config.yaml
d_model: 160
n_head: 2
head_dim: 64
d_mlp: 320
vocab_size: 8192
activation: "gelu"
warmup_steps: 426
decay_fraction: 0.728
Each number is 500 + 25 x the weight over its row's rms, rounded and kept within 0 to 999. Layers, rows and columns count from 0. Numbers have three digits each. The size before them is the row's rms in percent of the matrix's.

# layer 5 attention query, 128x160, rms 0.0836, rows 85-93, columns 0-159
100:460498483478519480498463546487491463522529507510518495501520490440488502491495495519477507533530502549504487512495497515470511485525498501508477480511523473474525479522489498494560510527485508536525488496469459434525496507478512520439519502517527532513479457515496467500519476459504494482526508474569472543470470446463471510531504537496491540487500526511479506497534494484474476498531483493482519538487477500527470525529435505491466491521497535495511511502512461461501521486486543
092:463481487491468490501492513517468493530476510507466539500541506481505456519523535541496522512538513523466512493456496524451536520516487462516527498507514475487503481560526476475558530522466566501498474533429501483468496517504482484519502444490452466524499487475535524475518475505460526510514521453529458493490506520514514531533487538504492504539468511502513507511514473503483520552509461522504514510504500527523498494476466491468498523516487500475530526502481482473504495479503482
100:515501484496453485520503504492463540493471456512526556506479457528483482486517502489489529479481514490495480491471485511469490508510526490505547507497543523515508479532513491526494493522454550520556520498506478487455525536483519515494508545511480471518530514546511532520472456518489505492531460422518544517490543499520500481494540504499527514494471499474510460458548485502510508517506491486507477510529543466492470447465497519487489515537506514534528488484464473489495494480492465
096:483455481508511502498467467509543444521472515470483507463525521492519513517512494514525480457499515528445509495470504502467504495490495460533506451514474497505476506514496474497532509489469491483456542532526540483511513504498515516521541478504526459489483492494501554524473525481541512480495488536473507470485464497499513553534510515494490473464453520554463485541500495498524493544516446499503509513488482517459565485511479475448501508474495505486497481529498508513485531520547485
096:499489507441486522513496490479466506462503489542514540489482473508518482492519535491493566473503471548455490485471490517509486508502469463523504499475505482515517462511494494464485491486512533473503528530470463544463466524495475466482510501512501499485514541555496541528489474524489481476514480493468534479503519527528527542485486483509489526478466505446453451514506502490499475540484498494516534481529542482528532465496520508493495494521545501502556462495490484546504472516518462
093:491490497483432455526480526522507491510475540491476503480488485465507517517545507497513497525492488497460500526458495487459529524524486465543505516526519513497470469514501461439486513549489521478521475532482552498511464502515481511488522475513490518539506498509499516463527480499442459473510503529522488461489523485489487533504468508452493524521536482451494508513478499524514496547511542500492525528522487532470566461474498507462494509500495471504555497512458479515505519504502519
095:521507521467486507513501483491530510488473518509514507465478474551514489475487512479543519448492497502469504455530527496485517493447481514497485501491495467530487518492492509518480492489515459450448533533523530536519521458510493540501498510525486463502492475538507548525511560523499474441479480555455509491495507533487518501509484496489492488495462474513488511506457493482530472500430539520506469449514516516474535484519519507497504480466510481535504467514491510526512505562498488
093:501524532513451478490489491517494538494480515492506512514530504505505476502495509520514504508509512490479507502496482527518517529481475477473520530512517535506496492482540529476476495493527549449511476517441502561502496491513425524529462474509479494489512522498493525482532533509445457463453518551466453479507528546546483513513497548479478492528513489493499523500489486492493522525463531520509489496482511534509514466487535484505538525495479451500532516498433520539491475524518486
096:524507519479493502516526494518499505520486509486480523497498477541502489520502524480523466453470538445474511487518504509485508528462526490490507509461486526498478493511492511486502518490499493487462470523495550514560509499513501528538466464485505498516489538478506533490518534543500524481482475550453421471484496558495465481529515542464519491449488499504486526469501524503546501519432509505531451477502510531494526491482498473508499476481501446508526498501467453485513498531503489
# layer 5 attention key, 128x160, rms 0.0824, rows 85-92, columns 0-159
096:492502515487485499482487495508501507488436506514485507489532490494526499516496509507504532478509518489528509495519483481507523469530468495502539467504502479487464496514540515485492481477541505504485491512472478473478491507478499492505537476479513505500535483489487515496508479496508505477541573484533505484450505510505532525498484500450520506455528486467508512513493497643495527530485512490536495498520505473541435477476437514522455492492492552479502486510540497499497525500497490
093:474499509498491490462490499505480531465451530539470536496570463515489508510447531520498512500501466489478494514532499531489517516524519491503536488521486489502462513513502528469475492480516502502465493551471476491501480521469456452502524487486510491513481468505501569515525469497490515506506541417490541507479524535505525545531518472483528527495491507480484523489511499503525492547478518486498464484499484472494479480522455516523469485544513481499508508542529509469494488443485483
102:492464522522476481521498528549514488525476522499508532557473446520501500504523505492497508548501481513502496494467534524487489525502491511531470541504515506499482469514536499498406509481491505508519491525458514455514507549526488521482485492485577507442496492515502503479486459481469447507493492515473549546493524506512492501513482522505498524513492485482516530485497511456482485499483490498497517505474543489476507449545466509513530517556513516497496492523445505492525471491518508
090:485498512514486529460482492482482501486454500515477488495501544512516507535510461559495492498517486532495468516549486420474495519518510486525460453503489450512504538508475484506512451493478535494471518507525464510488500499457500471501492496462511484541495516509480534529489534502546485503489542470483509484471510500513453517487502499490475484524488498517476506550507496545543507516519488529487508480450464489498511525506541472518486541496465542485487480524524549497504460533452496
091:535499495497474491501485531503532515494506475499495473515470481518517486523505518504508505523501504502463525551467520587493515504474512501475486498511535512540480494483544476505509503484533498474518494475474526468549503520484506536529458507536493499463502505516499491495465502483499438478485477503460522486503504494538481486499524483509543509547472527515484467494487521363519501472499530491536491501474485514492529507519471511482538475521493494503522506495481538512489473518473505
093:495474551420470498515489542519507500447488510497474488491487489479459492525474559516459503527500494515450483535491487540508529499546481474529478474518535558484487497479511489485430508499500497511485508511527464532519503469464491452513502527505464509524501481529519518466550475514476511511502515488505513510479514489500481523513452465505504513521506526507529497513513502423513501484453506514479497485505510482492528500509534520496506506529521474495528458532529546501512494511529502
093:506494498506495517513505498515496523506503479472519479477478521493520487472508495490499498519488509486497508513476498535517481516466502517486460520480492494512510515515478468495619477517468494486532507494522506510533526502505524498508461518519451504489491538505513467511475555488508466467475460514456455522530492460478481426496481522508518490537470503496522502511528496384496506477523491505492519489453484530527514544491505495528527514472499484501507484493483502519514465526479525
091:488511505451482479494484499494486543493530488488529500500484484505511515477468513484482475514494499487463490517481502592508513495476513494499500508478519526487493502459501477495566535469492514477511494485523515512511499501496498507533485482546446485504482511495506521532512518490486502493480463468478492489537515483502510496522492523544504503533508483517500515473508490333500492484495509493464518530517510509510507507495515509491535489541489454527517513516456490503507509500542494